{
  "n_layer": 11,
  "d_model": 384,
  "vocab_size": 6116,
  "positions": "learned",
  "attn_scale": 0.177,
  "init": "orth",
  "lr": 0.000992,
  "lr_head": 0.00999,
  "grad_clip": 0.5
}
Each number is 500 + 25 x the weight over the matrix's rms, rounded and kept within 0 to 999. Layers, rows and columns count from 0. Numbers have three digits each.

# down: layer 6 MLP down (transposed), 1536x384, rms 0.0377, rows 1181-1187, columns 192-383
# up: layer 6 MLP up, 1536x384, rms 0.0562, rows 1182-1188, columns 192-383
down1181:480500488495529510475520546509540503479508469504515478487516467495530444536512500503534522504494535497504487539530492485494493473469483514485473432486528495478525496523468504453498485512541523561574519470462512535483487493495510544446490498517502473450470480509485564518496558487452519489532499481512551514505506478460512550521484519468464521499472463454510498559471520471499545520494524476481470512479457485492498462506504531482473506515487488480494470537495500496495486504465492486538498534502522489532517449489497498484498516526502473487510501462452481514468517502506454507
up1182:510494505496536513490511512507502485486507504528473513511526548477509497497534553492473545496456496509539499520490535437474516523498537507557484503462484536530490482478482512506513511510518485501524474513506521511496510497524495493516534495501482481518495504489454479513479499460515537531484532468510504526508521499509491493514526521455501509502479446510515536498467491507493493497482498504504497546549537550505492460497528529523539477440482516513490521510508519481533506526493501492456479477477480513467501521478544490508491487474517534435516493505446480488480501500495510492
down1182:502512550526499493497534475493483499507502433477495507499507468509466533469529523535495485498571498518448511459517550527514479486494495503453513499523483511539493498532509505467503464510487483510498530494506531503514508494517499505494480484513488514465465502506494514466481520528544477471520490522472496463484486483501504504526478518554491516477473533504506496499485503469523494499488520509487500499500511467523485507497497494525505478573493497499496470489516467490492501531478483473502523530527523504497517513492446508469508532498480467521502508461518543502512476468536491497
up1183:440496535486518482477521504503501461522494505574468510520465540511470488488505490534469558457473482501550485481461534515507481524498498514511551532540482534503476469465498477532465486483500520474450539498494475466500529512476460524519541533475521474509512540547464526475530474454494489513508505449467488524490498526529524471528438461510516498452551460495482533569508534534519499524509489534520511507456511526516531533432550526493462527479516502512476490490513492510501529497522503498502494492490491535501504489488479497495496502488505544502480468502547457493497469474500510482
down1183:523481489511523505504490502516503474488514542502451512527504503474535476509528447508521507523530498490495529486527479497539507512531499520540501493495515488468510476486453550507480507517463506564457492516510506481501448470502538453502511479499501482537519503431514534511520485552500495526504538517501539439477547513477463492506510489483506516532515503523472518488473487518516462502536492429500471511493465509490455472499470507468527505491505540462518470486486534500506487468528509513500478499506504479458521494539538489518524527484520528548482523489485559519475469501452463473
up1184:480526508502499515527468503509515479487504534500470492502505511475522517518497499478509516510498475493509529521512528481505465537494512521481480524534518454524491466504548465510523517516499459479521469526526461484505489475509528441503487469461504529490527508498571469492494471534517510506473465501518494503484488510470477532452461488514505475538529500489502465500510486491488487478472482494514523517486516510493516482472519493485487515483505473483489498518504509500524493515474482534544501461509537496512517497485497491479516502517482515530507478514484505551465478488479499494
down1184:491499524471452483516489517522519491464476514533513510519536506481489532514487507528485521491462523494505510480524525492485509502523521497500483494499505513526520542504476495495529495487541515502483506476505482485521538485497549499472531486466488524525506482468475488515517500492475472529477512510502507510495484463521492503496525477458520474502493547525488518480474502524486508500500502498508511508541499494517500533521500504546486499503458498509509482488491490524513509462521461495434551538496516507484533522516519493489498500476473494520509496525517506507516534543480516475
up1185:482478491478478517506536545493455501525494496492498468472514487517514491500488497520491530514514510515512513517480475487486449473511508531517525508535481492473475480508475521491518520534507526478494515501461484496518497507518472485505519508534462496486515490451483526488506495503518504483533466510514495516512491473488512468515521511515480530484496462513482489487489507501506496501516531481539477505505529482519530525486508485464508505501513515486494512509508498507463532525495476531491508485507497495490481500466526515491482503493488482511488501505513522509510478504487498552
down1185:493488501464506494489486449500489512465492503500510498532473503512490540496515475521488527513481471510490483488516495527481502499480500503466518493503493502529491517528487486542459524508499529519467496490491471520491522493519517500503502519510515507518494510530516491521519488514523490500486506499496540483454532513503530512467475488501526492504542531486520474490532492486492502469497466479485544514515505523507491511538502502507488500508505519499491506438505493498516511491504500503519518501506512516516510508494533459513500525498492519486489470373490464507498511501488517498
up1186:528501544480491503439555557514505493494529457500497522499491486487475500484495484496498536515512459483480463511494484532519515526490479553510562513523505499498493518469535486492499540511511479508547513512504501466492488487487509491489481476449496537492558505475502472470522471528493497525501497519555476504476503507508492462529481516464521479451523479500543501486517546490538484516491511518541560538511495521470450507506525479496504494484492490508492523498520564463475498539526477531531485488472495513446471490499494479502557531477495499519470512491517482488502516483540528503
down1186:523523492507475484539482497509523495530476516508501480471460503514506504498474493546490515503484506488509512488482507467528479509517474455522442497473486499503507467533499502523551487466495532449435515479496463516524492485495532483441518485522524508521440531514491534505487508505544530462491486519464545494538508477530520537505557476522477509565486485501453480534528437499508481527504511522441464493531540487533523519538528525489525511479518506470483526458470475531521528481493542488465513506442492504504516498507466503498439528519494468460528505565491534483480490508467472498
up1187:492506507485533564485498545538472518498488520460489503513457504444507492511484520496505457515519499510456461454444474511552490506552508526466517545460524522528494507538485499524504493541512529523430529521453467514512539501525483521522519462514564512548516477519461521495507525524533492471512500487515483533493498499542510520475512534485502490506503500449535447502496507497534463465497496537488510523485482494518517480521505518472499500537495522553500511495519481535493510468505498476492502463508539475499491518509524516489479518511476484463501472519514469529496540486532491537
down1187:516495504493515504493517501499493467562490524531503527534477487505482538501550456490527472472474491512482550510492496486535525470536505483499468482516517476495528502524526443508493504493491501503515515487478529473465473503526521530530518530505486470468510522476503525538502498519514510529514453456481546489486505465463521439493492462501504510515513503512515516534540501479513516485514506538522528463492518505493443522487499464497503454510484506524535481490500493528503534489479492531500496489513455538513467505496506484526498504550516515512466498560498494519501457504469504516
up1188:500500510479510520491506525534471493465501495491457498486538479511518518508493498500502467494441458520499465453512524513477539490499503476513506484468517505501500523512504536547532461505463512463482476528499499488513509506539486505483516479496506467503503505513480477507492525447471490493506528473495474501510524506485479500556540494526496492525478474485485481544499531506512535523524476549534517508466462490520540490463512468493504461523538516520458499501516494481503456457543470470497504534529532437524474530492514488499526518484486520519480513504487482484469523509486531456